Weights of a small GPT-style language model, trained from scratch on English Wikipedia: biases.
Each number is 128 + 32 x the weight over its row's rms, rounded and kept within 0 to 255. Layers, rows and columns count from 0. Numbers have three digits each. The size before them is the row's rms in percent of the matrix's.

# up: layer 8 MLP up, 640x160, rms 0.235, rows 359-440, columns 0-79
# down: layer 8 MLP down (transposed), 640x160, rms 0.119, rows 359-439, columns 0-79
up359 098:172129058189091135196082127143179101100158157100125130090135127116104151128160087126142110125149104128156152103094136104109164083118152153117203106096149141138148075082162096131079143093107142153149098159132121171089197079127138165101100082
down359 100:102103215073112172166128122105089116149102169134169120140133091065177102191112118175163146124162173165113142190111158138190085147134140104090103107084142102161137189096152149147155161114171131104117090141147112114088047174110170121141140144
up360 104:133132104170186173137148104096131134189160128143179152126089085122085147141196184071137176095119045143167156106130110137109091100081140093088117202076126139120173113093131113122153078121155173137144148092147147104126125143132123089137144135
down360 108:118099139152118132100128117174180085050156125098147100131096124144097125104148137177121088122147144120148110089166131149125137060099100105052169178128157187097132141102127130148126162145085125111125128111132180156154126133112113137121146148
up361 099:076211136146133148113081133122161133157091150200153150077088130146212084139127107123188160091154153179113093169119132127100114149182100135111140104154134148140131159121065186154133127117146137158136131146129162114082136109110157183113119154
down361 108:152123113139121106197151120196096126133115094112108096161140079154086170133099113155112160088100081156136134137136155108061080115157138093127120118080144129121098129111176130116135179132140124092127131105126130101112165193176139152147068112
up362 107:102117100163100072125101176136177130120156137107104085114181177159081129106139150107147024174178133138097148141132049030112151116098137139103101095095163120111147070081085120149119151108151154149152126158104160104113126120083142101201155206
down362 113:123101131063136180112174147121135087175141084124153131184066124140052153100100084052120120109155144129115120103115092131124187137127138134156130164119157132155146152094111158152104132111119143140081048170137111224105066153073152140138152195
up363 106:139138163132176119129111101127142138183096098208169179163165099136131156139162102100119151140143096125111134108093139109104160098143123124120187208104188135160144088164118080129113086117099148136081145162092168096096065123131151123076157129
down363 107:128160164126069109101161107098152120115091117138104109082098060133129094125157146123142092168113140191152103181145153115144128156126149160128129086153082091121126162091127179114091125093117082147168065107157129157142151144152190150189156085
up364 108:130180127136100134167134101088145142079158087091140123132177127155135070171127122135155089140125076147133155112101098160143131127164111131064109155089135158170176162145157092108069162136065160197124198141174164157111168148152168090104089113
down364 096:122112104137141145137130173128168088093204090130152128104178085100168162141110088102091154106162123159144160142122209113154129096123098119119062139117118137114119219150152108170086151127126122107152087123194153100138176116138132090128171092
up365 105:056130073152111114162135078141108118115073193145114199200105112127133084079125144119143077157139110130145062114182150071168112135102067110170118157167126163139132126128144112153134159148096135098154109086127152121174124128160072180088163150
down365 107:127161150088131207160144084088113114090079143115121139194157171119070092124152143098106129171138172101139168099179104150138115144118166113127125167093185106157118176129187170132094098117113155179205149130123119108109069147178104115103059116
up366 108:113110144107135172133116133076121134147120141127156066127165187176150141063172136180020153149121186144173189156123102134125102134094104158163164128098106166149114133098142115125151183179094115108139082102134180169162102136160127138149126123
down366 106:169139081131139109130123156156107138133178197068128066077161134141150131090139159113152141193159121155117097120066200114138154063121094164115171139176152153132083098092134135188143124107158085136104249061135108149147132134120126141127116127
up367 104:086057134121170131094125095102112157135147150105105146193204092129107158051115171143049115185220135137108119136163153135114093133170079185155110115166098107134177135139145092127080110153094149161111135139105117115119093129122129104176130132
down367 112:173152173171162118160101138174118161126155081083181086146164101016100125107138140110132114162137079173091153159082146139122069138136118152136142191132152183137106149142118162120159182144099114162191078102113094098105123088130124177124129144
up368 096:138187108144160069146176059117108120080174169102140102133165146132091135156150130099084100114109129111096127125152135107100192108059162133114081184137210103121097194080168143103155131102144122157132139097081157127161127119141141146133152150
down368 091:138184112073130125124139138170067077102191117168152146069145088119127113126077061092156112151159216131201099124116169103107154137068098089116122161098119108129175177129118105125115118114104121121121115082124143145128128183136130122114109144
up369 101:180160120139181137127162074078159124125098141140120112109145174180146102159138121080096081168143145063115107131193101153086102132125200113096124122041142101108094138114116164194111144085134111142104100158163180174117109105097116102089121124
down369 104:129138091126079102111116152131192135132130179190091142152070103163142154171160138109142167141092117142157101102129151105123093137103102091159111142133111213097119152132143067130154130164139138125078119112104110149135111159061143128120131177
up370 082:155175112152112124135152111117085131094122120136165121135107164156093135137103155103108141138101162122078159160141112091164077122117108105098122119102078116019098117168119199099148107126097142146102072160172097148144114118153164122192102183
down370 076:120094179126138088119075084131124148172146142178082110136077117097126193155060146077184178150127166169137099182138159095158136122142119163119131089128124112108068180118110151163130097189146151096145117091144114150139092121137085102154138122
up371 097:154117097157107210096103149120136145095104075110084164113123152123077114137162078143121115106070113156159109111166104136094142111094132110084157139026099116175095062092154168124149121119165162144141140112120058157160153163109132114090144087
down371 104:104172139156113077121100153088149117151157146126149058183134090084129082108105118120104111094170107112152145139119078125126128126168082146115155098111154154130132174118118157151192150073120025148137096106157162106118145120155109125090170131
up372 099:092102149114153114098132161171089121083125087127183147181160163154154091151176130182155156103107116139152102125119115123169125148122198121124172119122131159105114125137135140136126133104146107124098185201128109170122173119108097115135129156
down372 092:173052155134103066131143147065126108091126134167110124188148108165120071114078105099145129143155098134105208091134135123114118118126111150120141098063057103148113148085154168194146141080141117148156119143143103132087118138192148125108113140
up373 094:177117182070173105122106115143045135049126062132141109146112116090154118132206135139129141113139123117147124181150147103114092179071140157131129177079138140225125123144119062117161107126116119094097152112168077165134132154120155136128059160
down373 087:101109080131127093137143159143141098155095124186134189143058151173160116104154111132148105150145097177155194078164161098116149101079124131148119105158059151130152192092113180146155115105135089138172113080106116164070131119069124164071129149
up374 098:120141163102041166138110135152064134128116135137145132173109136109077160092120136078102094160096153095171128145079066076151133110105099097075113104100152100119048183117101112185093117081172165163135161107149156155156127094123175165076179161
down374 106:183103069090110159140156092112128140188104131097128082133129107094127154112122067164146100076156172157174125112126098125128124165136107056091121163121105141065182096091184097219213125153150184095112115127084193125157091151133091122149140090
up375 094:122086109161100107174116124154166148078175128148131151148137125134160146149179144146125115033131145112132123111112120118148171066111166169165106117153116090116092161133076160115115121116099086127152153134135101103043109076136127119183136136
down375 100:113139077161164088147145160113058122158092159103123112113112110112167169190133112158127123168121108137107225162146139170202116063136079106124162115065167139138164198168113122142163145136108157084098094124190126068096144144153109053115114184
up376 099:147124141156087090113145124066121204112192131134117171094148114171130145146136151132096107156157142151091149154122197093155123098103078167156142147118141046170126186150140175165077092136135159122078152116083135101131141099146144137130120187
down376 101:152097171160137106087154083138117138206095123136116131123141086116094188095160118116118215135113109154106146128080106154113172109089128125177161074171132134128179119123169085112094137093118110079168101179115074120136096071150145136145071103
up377 108:101153059125052133119099130176062116087119140092138139082112146090162118119145108100131137088146157164161171109170195113179153132134143148092127178190180141107172101102098132096134091104174153146100157136069093139043100176088102103126103108
down377 107:109106100167133105100129109110101093134103101098090103091136121191106103101199179153196102131132159086166085197135109096151129154118152143124099148144134093138127081107153124108139154102132168185214149111135127153201089152110124100109082087
up378 095:186128111099115127150105135099155143155149106119163115122133119129132134107117149180199189166080115133137119122078148129179182095079103076147103119105194150134125073096114114077133176104116146106177121069141128108133136123061103118179126108
down378 094:146162122214119106115167147112185125126157172118114131142152102110164094143139057110114106128155177161081116138131166083079144213149094098119112177086092081143145101167163065147110138132122115184123115107088137172058161117086194112077188079
up379 107:091118145153133102161117166160166117159162102165117127125079147143172164163155097081121132105168138127115173164153113120117172181148115092127106099127170184145124113096103104083199171132142189101115152176140088113158079097139107105160134126
down379 107:069069178090127132120107167169173166178103136134164172116073178182103153174159153095148073163136105141078133177125118106151122061148134124176072142112151112175149111122125163083073133121092143098182129073108155114089113133153151121150198173
up380 093:122143191112044128108102195062128179109171170201116167127136096162139129098130125117090130127127136188118103098173151067099074141136094140201154136145160106168151080147113134085076139152132140163130098120138136178165111151131132157131109124
down380 088:178127179167157137145152128118095128139093147084132090185146155136105118147137123095166138153116159093138064144173037085117144107108132143130119148115139120099140158160126143064064132112064151128181134133138181125068155092181124095124172138
up381 108:159177127102178149157145123093148127137150134130171126120114127161137142089108108131129114108101118130203119114080122073129133106122126078158180097112169109070138182144129159127106175135130198143153167065105113086119124142090136189147149093
down381 109:143157235163110129075178105115129108084116115149174104124166108085164104155085165095127116125184136121133136215155121158101076120148107104047099141135058168069123093123118119131142102145092130119131134123197122120138167109141101157104160148
up382 106:116182143161083160167140103104104132168138167117149149128094112100135116110161190109162117122117131104156067168099144134096137128118106111113081214075135112130209163163135105037150148158177084155154091181168145097126152073135102153110120124
down382 107:074126149156137099100155145115108110134158182123143102033141125113075130139093084173163110154100082177095137074086122154153089119113172049113139103169188133094160163167135120212151147157134051151110117107153162130078101115162150120131154086
up383 109:116100122107091156116128141086085153127098197164132073180112147147183105116135153144112101135123087179079089124182139142124213137076129096133169106136128136177133138157115115109175154085117137078084119116112134116164135179107130151111150108
down383 106:117130137175136158105123111192106165033145143136127128125107130094149071166136136166135136172131146118112126100150060122114103115095111174109121144084056098086106202154130140132159197113114123074145081094105149131126093146086057088121161163
up384 103:162161115062139096197129093126125122120095132161158157131140085192062117171141142136076155174134105153083067119149124183149163139100129161111129157136150106100135169106113135086088103087165100113135133110147177130165087119138153176149130174
down384 105:124133068157137158152134105120133138083198099170117164149150153104132056108143209184156087193115127160161098178160161143063157116136133199107114126108137115096085131170110093140145134048100116163139105136171125135093083154123117130096133141
up385 103:092202200120130149122112158065137067112135117091110205183140117123102139161103101127128164109161074163125169093125123094123116087095156069103111130147162168167167174122152108175121158090194130144134154129123131134092101095123174159136090116
down385 097:115118144140169144165181098121160180136119120121121128105176088088169159074104132122119131088145130095161104192163140116168142152137143149155167109065084147071120150125067137149208135075115151155129207087178135107070206122112087105098122135
up386 095:101124152110102119111071129079160144090077153129144144065075090109124139093169161153169191128105057148132159093112109137120138101083124112158178128146125093135095124150064089141146096185147133124094110128132077085166074129196095128184070132
down386 086:184120142129127092099105157158109100113166095122091154131194183162139177182103148101132130135101171065164143173132146160122129127078137128115108121044063107147187106124178120138149122095148115216121151162123113158080104136133134145131090105
up387 110:120160140125129123145136105087079144143161144108140183144159151130180121150156138184186132059141186102071150077174127139094175139075106139154140123137131165088123128164134108152037102163145184153131170110114110123110133175180102127091114080
down387 110:146097121149113101090113143044149173099097148155067101085164137145150193091120159088146116145141125134102125089092158177093153135139107124107127111051091062080182134186091094133074166079099096153144115093146210115167202137165136177112155108
up388 105:175066196126150154114121130152088085158108073053089139125161105150179199081148168112101146121135140189130136163139107070073098110147152115135097129117126159174163122089171182087152154208075130162118155179167142067133133126167143092108163106
down388 112:174130133098166097125101164139095156087075121172140176091142163164116117118099147133134140161141102152098110077148080111105114155104182131128141062046165085151148106151160119094115127154091130137049198093128096130117089125170112186105161135
up389 105:115130140131093096130140117122182120156131127091114143175115126193081076177101131097145107160125138116072211098131150085091162109094181137128167147190145118132123164095099160173085096116126078207106127156062119154105049190131167115137169157
down389 106:117109091115145129095062141125152168144156149108128086100093103123049117082151102163109129131147105129111235188128130113159113103094106051081132118108088116125104147162120130125118136187149172134137151102131192131160088145136139167100162182
up390 118:121139099135153137088116150138192105161128116128143120141150126162114054101148145106097137147165123143157134076089082136101199127165106124085168126160101065163144096110078072114062121156149138129174097139126118127107131063114181088128197147
down390 117:137173134245107124079111145167124131139096144122135141118140070120140128099112107138111091149171107111139113119143132116159141137181122144077150197075045168124185130093060099078089098055149141178146106200100092182087076137106145108160139131
up391 094:139136074115120120137100049162101120105120100125155111120168118150115066173145126176082174156107099136146190147130111118135130125187099181066126153092135104131155182148149116114100080133157157159118143103099157150111140125139106172156154178
down391 094:106104131133161114082074098117130144157107077156157170147140120089112099115171196118122178087122129154137092147074103134160128133123085226109147117138074113161174132114088157152153109150137132109110093125102105123143066079152144111148162151
up392 094:142085081109124118139136103139173155145147104113114079109160166130111133140131160130141140066053129100091120124136114127123124105117153120201168136171156164023143074064161118117061110121116106099163108126147181145113126104129058168119159125
down392 093:125150155159142151136108138160136161073163167135132140097144090111104103078171135142100167117125154090130125125195153105154135183161142063142102152092133128086123121238095135106134123160100129045128123145100116102137126120090096112085173157
up393 085:078162140098058153118163097098147125146134084151151101195087140079138141165153115118091077142128194153110168142094078134124068113137184157113117104104112097155132143100164157109111119092082199110113183102123126145124116140148096090126095106
down393 089:166142120144193140110116164205078148072142171104162154130121110133101141097058156113157163111162126114156062102152147122139129121109085118140141123118140155125148112104094131157154120152152126170155108149146123126101166092141152139122088131
up394 090:102156126105084164084143100125108133136128167124160138120094090100096116107134089077069187119117080142132103103116144097064176170145192154134147190144113079166163128097126115129113163099184106107118105196160159117148147129125123096191132126
down394 082:139119098132148116125152112187101055110055119126110138149155209147146113091122144114179085120136082142109170129142084037111113131172069132128128133167143135149155118092138146152128056183109128127067160195104156147147111105074110161188093130
up395 111:166119124140100224120108170161065100171108129132154142118174166102133095149118148062121184048155080150148099124143108143098158077174126168160181175124126107152179106075102085168108140108155156210098158168078124112093092130153106139170125118
down395 116:088099134122109085131143156124092131134175129114121207135112084091090190178154166166068159125118119136101143128129169125119066132104111152116082117101187180212084099137160134152215064093099145150128191149107134119157063125092149109102135167
up396 106:166140107171106144055136075150155129082137108175117118093219109118134150134173137118104152083121091129143104112134126099165174106184065110165145139130068103127107166137133107146117116117156109140120103145096141233119110085123190149108175126
down396 120:149129148108158156156175146110100121103144090098139139160110102113190119098116113105145143129133047078165126153165146126175065110119149010098206126133111161100076152145128132154119131077151116137160141113137166099095163156137138112118116131
up397 101:104170119083132118142127119087151113108143113128127117146182083132125157146143140158080149083070146129187161152068180101154103188139123095110138135079121108109081119091140145137190153138164105074195113120200113080104077093118160113157137132
down397 096:144139124139096100137140148106165121050102089171073188117085199086186189112124090135143135153101096120090129116122167118160153100141158121096143124088131111068144127141070091165118149205148074162078158116193106111071064083098125106099144133
up398 101:150179098113134144174142113140059193091110134094132106098180131126090122164184146157144061163136160076098100150147119125111131126124143175157137102199121130158071163113073134131124162143056148145093176145097149099087147096144161155064117140
down398 096:112071143171124196043127148127179143163167112175167119116160149107129173096096122142162066067136135077114137159103133098127112131143109139131155159134140165122148093125135144082086090159142126166168147125117120153152218124080141131129117121
up399 107:115139091142162068111127130057118138152156093096128095129110113204137156153159163113123119130133122090145139101195164124139146089114171146200216157152097159085181101134071081113114113160167109120119153160122115101139144150117118090115106149
down399 105:155140144135126122086150118129123175151109120087102154124155124082144048146154114077142143151122111143154079132135114145151127197115149136106148122100134062097137103109106154098197089109143149165102143165120156164141077102105138145163107096
up400 101:157138121158122176078117153116136189106102115069202107126138070152088152069066142090122145153124162130132132122123098146114188111159187129057133127142158075086184126107114120141138167116131091097206127145100154149158161161118095116149078120
down400 114:140126122105101074125099076096020160126058123163103209134077070118154146130112134133147142104161078212113137128135123158161139140106176126103181150134111137123120162124174103159147138097123127163147134067148119170093079161121121124123204130
up401 089:067193122127067200176172146153114159153142200139138093144088150134119129145129125106085159140075107110173147160158178186156139099090134163106140156080144121176089190163112069130091178149165146122148089104097115152106049112079126112108145127
down401 098:115116107122109162169094113121172144133105061126135177176106114083123103121112160113118093121130104120091124142084076105078077134184094068145060192142203162125088112080141182091144123153091152109141088142136100085142096118173162118133048173
up402 098:120163190157111148112177127068161122171071124110135106152150168162060135141118170122131132108108101130102156114105139108098131092174157059110118123120113125145116099129204075139160180181083160162094133090152158178131116135142063141107128132
down402 101:108122137110107149122154136126114094170174135175084127167143118119140098096136130108159112144187124135209153110108156181128123143084094054167086185137058158145147096195127097092139138061168142094156079126109092126150137166150082080113105120
up403 110:088123137203164210115038133127122123168113130167189129114096125129108132131133234152148126163148086115160124114134083104079096108176155128147154091109146100177123104098149133129115100164153132062064127089166130115114151102105156105164102185
down403 107:114097167184150113105124105126123121108067133174187170128078158121131070165067182145174170088108142107140084074138095129155104169074150079165132133094092147165081128059120155140109119125106164117101100061170095115166214133057183166101080135
up404 097:122100070146155094087111136102150088125124113104120099179081154189086134141172176189097080161146166150115122090147057070121167125164123159079154132119114091148121111151195144115117073113108091143093151129162110126118151092138153149119183100
down404 089:121037110155127155144144051122120167165121146142107166105136137057160127071131148092169096175162075131151092136129107127086128156099157123149142142166132150114158103143140052142125084160112137140095132188118149118132167173120173145113110118
up405 083:149101135077169131103137157106166119101102140103123117089153067107121115130161109080125134159117116152133121155106120035120079134156134130171157176083107148134093180180140128110144098111091049141136162105082083188134141118150135164092104140
down405 078:112090121144157152146118097176119123204118158120083154183071158165113155113107115111149102125148122109106130158162157174157210121119176096138119108157147120119125066143163106171133129092130168116111079071145110076130163181065187093090125177
up406 103:158077121182112150091100153082138141060127164183115168139136135114111145157152129104121118092071118145056149131208103163084148130112108104067215136114139077160124157164123160137163075152165172129124125141157105174141154131146105085075150073
down406 107:153126095118197124160124093101115109069119127076158184149076133149141128135118161119166133137120139106127180128141137152143102099106080092117207108131138156158063166109108109103139119040154191118096123140197152097098142103181102114080165189
up407 099:098186078162099117140118070114203134198169168123089159153146124098087115128129149131146143112105107165126084081115162073089156130044127126137152142121117101167123113125096136117111136129079119165160177170138112072130074120120098155126144106
down407 105:110098112142116121148177152148138161116063074141083104087119182085154106144146080090101141112099109091190122165098169138145139181144153122185121111113162129103158086147160134102102129170093166123054143108188147113127169115082163142125125162
up408 099:112207080098126093175086140143087113149121120140183126075094199082138126109156043137155141149101133102114185163072167135138067096107180084126098134112182123092127122119175091121148102145135143197112154174060175066118180132105108151133127199
down408 098:102101135183135132123115103114126129150130107090165151133175065172131105119109144149129118112146156115151152086152133119121128120171088167079134131132095108223160153122195149214140127142105171109146123090178077088120080121145110130106167079
up409 100:131202137100144149113112109201133133114090162127177134141058067115112090129135169072131143138072159136149118195141161142076192115131085166127129131137195177084123177122171151163127128125122142128175059108087125129135096095123135070128163096
down409 101:100137167179113087123088133138129133058108080140171115126148121104210121118089068107170191147134121051082151098135096142164155144159090092065126118153092095199117139201158092165146167098117170121140152115122105143120121121173061156118120113
up410 088:081133068088113057131122111129076115108180143162163091103102143114154061176159130088160099104119096155151158121129117111157106142127131135098117101112137123122134119121094091138066135084125099141103127136133123155144127119169134141146121140
down410 083:159097136204164119151106122122115118181097136164133116119158162167113150073123118064080195124147162134100168132089125202089136070121188095182102077183162123147108144175142089111147135072174144135174089111057081116126169128112070124143174130
up411 104:119152151117184150136177144132135094149107093115128111175112244142163130126079094096103146111110139125189132171129106086095041144079098077133150139095133178108129141129167147127132029165101172169143153129119114120101161150144099118110098102
down411 096:133123028197118195154131171139080119125140151119136207159149063117125130136115154128105139132066141106173157106158161167170155122123106105157069124085170159162096190142126128128102180123139180137156100055138065150097099109057125114117143086
up412 102:135095110086147158083133141137186080119183132122129180188121107138114133069141170175150134145087160147163106163150142087089219096074188073126098187079132094106140114127140110140168110115142152119071182130140095161121089140160144132136114132
down412 116:100104094116065057154145083115146098166112129084138133154107153096137182131136118212160125143128141113116102138133158137150102072143138148133174109132080175132093138195119113132111164038108081098185099130157161113144118170156053185097107126
up413 072:201145130136155205130126143173154130142146135155111105147125079135129084090086166108162154142100071150068154129064150081144114156138093145066073143093062112111107167137127138129122122159163079123134151122105146147157092090191103207152087122
down413 064:120132127153156095072090108173127182112095119146093136143165202157110171162122160115148144087119089101124085141103097099085142121087223136146077160131111120159082114123165118138104175081104089100117084070155093153131135112124092149121147110
up414 106:109132164141199187159101159090099094126125078135114086113118125133133140149131161093146151086128099123113139124142117156124181158179093127102144119160076079177143088121066169131155106164110132139069104110165117142165162118083173175168097108
down414 105:115107209132198140121160105155076093106141092162125046138160129136090131149113117168129145149179145093146086128139124113122101133118149124110128153095146112129106142115133202085103157092116093153171108095131121109084140165103138124110124109
up415 088:115138133127161098138103181069120167149132107073192135136145157156142054140133148158134110176164138154142163105176154146119195093143179114100145127167179122129120150119140128143103148181095166154140120153117124110143152113132133090125084127
down415 087:086136097182167136163153089082106085123106116134103127158122166131150154201132166121115159115124142141151134125170085125115121108125118166168096119102132170141128109148113115107162140084172182119138099159140152119167178143077135091132104139
up416 100:094154087086126096195118094095163117148120191147140069049131079139139103088130177128163173085053115126098084179125128134166124112110100095144126167153105125104124088125130129184145146146096127124150144113116121130154135110127130189127150069
down416 098:134113174075096193137133141226080137102113126098166091119095126140067086153136122098149144136146139170087146100101180082144080183129112108105128137166143181132135105093139184191182139120099137105192121116099125137155135092126158119133094090
up417 108:151122124090124151135135146144083095102164188095127130142113109130187149107195120098094168152122062141100148121141195148071156125131144139150134132174161139127095148095133079140069120176095140115157080119085175171121139090111194179104148093
down417 108:105149097198107177071077134124157134145159115166077139079087152125102118041148119210124143126110155103131169122171148134127128108126095134113128166083126103088120129162086152113081120207132149100141096055191167106173171156086159104091101082
up418 111:162086118194114160066089104130069119128095123117095088095146109096143124114080133073176198158156081098123138124126103173161130151146115148108141125169143121144121076116162169170096108156116125110138122118115097106106112172112152119150094083
down418 104:184146123145106186126152155156134102125135097118118104075157147173100119149068148160113080120108133087136108095191117146121097102147162121165116164138078087174065163189097160122104191069150130177153104134089099153133117084186150137086025147
up419 080:118142148089131128104105206132168117076140128122118051160112145130160103151160053123130166142140110132163169137113151171159132157158092115117128146091125128131242139131081136113097106142142131143103164150111119161144181159082172153156117098
down419 068:146106115123117106109071066127135195193089161093129202126143136144114169151125171123079136098141109047139150112130098125120151167121166087105107146135169157218146077153134076089135134103099140123156092108109155097148050172116099067154159119
up420 094:202076108122134164132178108155159072139178129174155154089099154115134113148097132122127160098158135108116100107172100141157133108149142147139120154155193111108155082126118115171131116193156132097092165157172130192134097108126165140126149108
down420 088:096062088186142135120162167115113191124134109148068060112160205144127146096110138129125130080176116076089128179105140120154139103153124102150131104132137062152135166199152198092087103152123132086093138105108101125145088145117154108137136176
up421 099:133154112165140098142134122075093128170098128120110089132176161176066111141163140155123103154096147164143124123153117083103127160173073161107162119118151099130094110124135163134122125163156124034148144129141178088119102059119124053070125184
down421 101:197121107162164114057116130163146169121111092145092183127136096117184169141145133117124117138116140107056120116142132062158132186139145149080147183061125069153162160099100123104140160144086121185161080136085066127154097104108178098121107133
up422 084:102194089151083143123054093136120103050202120163127142142115110123153168170116142088133097133110081132136119099079055150148115083148125160155175174149132172144158180105155122122151118145108126131142100116092165110118113106061140220144127143
down422 084:169143188159173142133110129151093126147089090104164098114134119186106105145130158118049162130128128122142127103098119064113065122150193109075080144147119149170139105140144146119138112107151175084151111143121094116118120160105126088097156199
up423 093:133128144107176075124070133127078122146121187123161063134079144189061127133121055090148086161095156141130103146081148197082170110107066152115142198156128131183035151102095130149100113129149140093143206120148134072066195129139137108099116116
down423 089:087105058186107118131176202088114152089223135132118137145074117096099161131113086118088107109160090151123124111156141062227135160114110111114066145127127126122156121103130124151166097176131169145108086108158107158083150115100078106110129127
up424 094:116135086168124120171163071113132109079178154087165112152158111158143104169191038172145121134068177195135118171126113120076107158098167140148109136159125126167114158173092168161130134099131182100145131177099079115114142127076176115139108113
down424 089:084108184089157158128116111151064152197140148134151144102158123154109132171094151082078130108133108150169156137112094156112170136093074202163117156125165104113149144104123110107141157133162172182138098165132169112032089167114139109085140143
up425 094:133114109145108107135186176150174154111154092157179137154174086150132108089138147138140117095095161143073090106162107179216127111078175138147103133101163156128092236112120220150140106116128129140071165109104076167159149119127130122129142152
down425 099:082134141132111143159108156109163117159110148140165096193123064199096113190076148128128166153207098103127107118096099094063144147103136105129109146166117143127172095163112164134118133112098099168123162069123184130156139119125146117095155118
up426 091:109143148140145105126136140107117108161116100171145141170109103107144118113162134117129189118143074161081121171094136103139128113112156123105173076166091092169071192074059075139134134116223121104089186104154123130069065098147129107140134124
down426 085:100166079131148204132112138132124136076121104078114159057134161119132070125158177117131106115093140087128080166095054179178097111152121126206145180108152154123181095162148146107129140133066130130123067192134163124104157112097128139099090107
up427 103:121126153149161143072107166151156084126135113127118074105141124107084184149155105110191139060148140093150105126129089125111109164126142121124171151114149217149038152095135090092156128107140137201146176199158149112165122103107114119107078108
down427 101:131116151177117139112118137125082183113159123146148169162122071089122078159128187083121145104113166119101095150137115081112087108068106154088125218177089107140076178125082173088127145125171163156095145130146198112132218129113140068146134095
up428 088:079157129152130138086123117152124060068128155068156133186190143110125126061171079202117101156093113131141081189097156194083171183099137132132100089115108150144168131108130142153181176155102095112136195108106132129127140095148151103143134112
down428 088:158049179139137152105121107121116185132153148165131097049127184104109136184052082134135112110136135133076078135162154140109107117143199152072148109125098128102106166114119039130165155090159134129159063094147093140128089158120192054182123083
up429 084:105159078137173131135139154102180082116158113115091126158176085134196080180160098164135111127144101180144152105141129117108126131043098138149138129077141119146104119148159181137107142135134083146135090156124090173136069159156145180110158143
down429 080:091088138171143150116097160162094085132061107103129112107103177129164102123105070157114099112176086166154111176132135161140138140127215088124116134139148186153108087110086105144147108156147127128118091129161203190072093120098152163138096091
up430 101:088098184128103155216117132117079105104156053091158081154134174135118046131156161082098162090128191162087145157167119124181109110100154071155173199132121087137128150122141135084134141109132141146136136114167148111065127129096114134148115192
down430 100:139107125104100138109066113151109120173152127160119160159131062118150117153132103031147138119092167101100167115036156116137136189102080087163170149144086172144179210091141141104150122120161170166168103177154173155130102165098095143129084152
up431 093:121195150117098107112092067154115108119113124169110119173099126111102127182135115207168115093080135112137077100120072141109093111095137126109174191087131072156091188103103132120206165132102108144127125155132154164199131130096123079146137072
down431 094:151170189123119089108136149108222114050063093098117120125162129138189086125124154088158080130191109148112119146135121105072181151137152144124107138202093091126152055100124173150119147161138184152173125209086159132081114113122147166084135157
up432 098:151131120118135141117082080103106105154160098092140100143174095082125079128131130154154096085088128148181130137160133157130119089120161177105137148125165112127102164114107085109116123137148119108133128171078139164028175138113103192119150112
down432 101:120170132099104082075119119118154155123084194115149111090092149164096089157086124147118181083163094129142162131163108101105103138167139132118091124117104132181130117089111187173077093155141142161206128084155075101196059125095167144127130174
up433 096:069112157168144123153146111122095133156184060122157148158065125137154097139113106054107152142091140096110149073154098105126139143082193120159098135078125130144115223173122184140134172070099195098120131123150146131099099122137116150117177109
down433 110:138085191191153125140108093171083123138167112103156083097121189106121131105153064126137114149075099131100109138120170114113144131152108109148129139071138104106175103136143155140123121182110135124121118084130123114108119140165175182101110104
up434 096:114111141103130121088130207098108164041131117191097075099164156148093119146092164144101094087088109125098128137142113184130158108102064089101122135111124174103131187116094120094088188085100147067131174141175130127151131088127109069153152073
down434 089:154150191108137105116153118093137112178099060116137143101098068101156097149138135140132107090147176151191089133099113122149112183171184124057154114152154109154038109161124152153132066139096076161115101104121095145130163198127137123144109108
up435 100:056157065152131125129085100125164138060176173120121168102151080132149178123190129134097098098083068162132096149164142127135178108133183205154175119167119093139153155161102099128123097150074132069109124101136130156107090142115151127160055096
down435 104:086132193127120065121195128133125113169114121189117087096083141141110114140143105121140156159153109126139157115162189074109144196166161164101150127075128087141129117126121127124078122115080166151084094117080061178069154108086126078074137145
up436 092:134211186141087109173132165087154106207095104099077100141107119149123101121192107147148110102109142193109169121134126168086137156116172134116110115112084122097168128165145141127119082133177164165140138100131140112147125118066111133123137111
down436 091:145073158084170126084140139108122121048169092222172167119166138152138122119171153107095170094118080106120104117172137082104101157187136118110187141107070112127127116066130147189154150121146107134125177127155096100087141118104146147146131183
up437 095:079178176154144136168092153091119149116132144157141101116155114133110109085145102127134142141119115161145104165181143151166128143136090143089088151121145115119162143180163155155155113128129182077159120131089147162140150108104128174066133121
down437 106:131102151127124183128212157183073073141181080155147083195102102106105164144114096123071108080148119155165155087149085131109150108114151167102125146131121123141095178126130163094106106138111133117089177126097136143105112137121153076101137175
up438 106:131134121145192138074106170034164123108147150121142096168113070106088170111122122114119122115104157135153136209114127103177133099114151039145172117073227113080051205120143134117158168124129132107142186123039154126094094121162161103121156162
down438 106:110135132157101088159137164141120127112129159150118102130165032075058147137105124116129149137120104186158166193147179156111195199166123120145206125125138128090142133149111158166084167110123150118181162053178113081119116139127127148120153074
up439 110:166187110189095093083042097163097191125183125085127127174152097160146138142120150136125134149228167118099142107149131082094099101106115144101155140084120114134178104117123146129095109135128125113166135157098129148092108163159056135169130106
down439 112:097140172141109103126143145112088123152111094116160151163142131154193101120114099093082038110112213105124086143114145125091130137088082147091113115126144134178097103136141168086165170147124122176147160145144132132090072099171110204106085139
up440 104:134132129124130153100162127144082157075144099122168061112167103124148168160102134165164089093108175149185070130195073151083115078140173210139113063130092127071102112082091124150142132130158097117134143161117147163127122110096092089097143118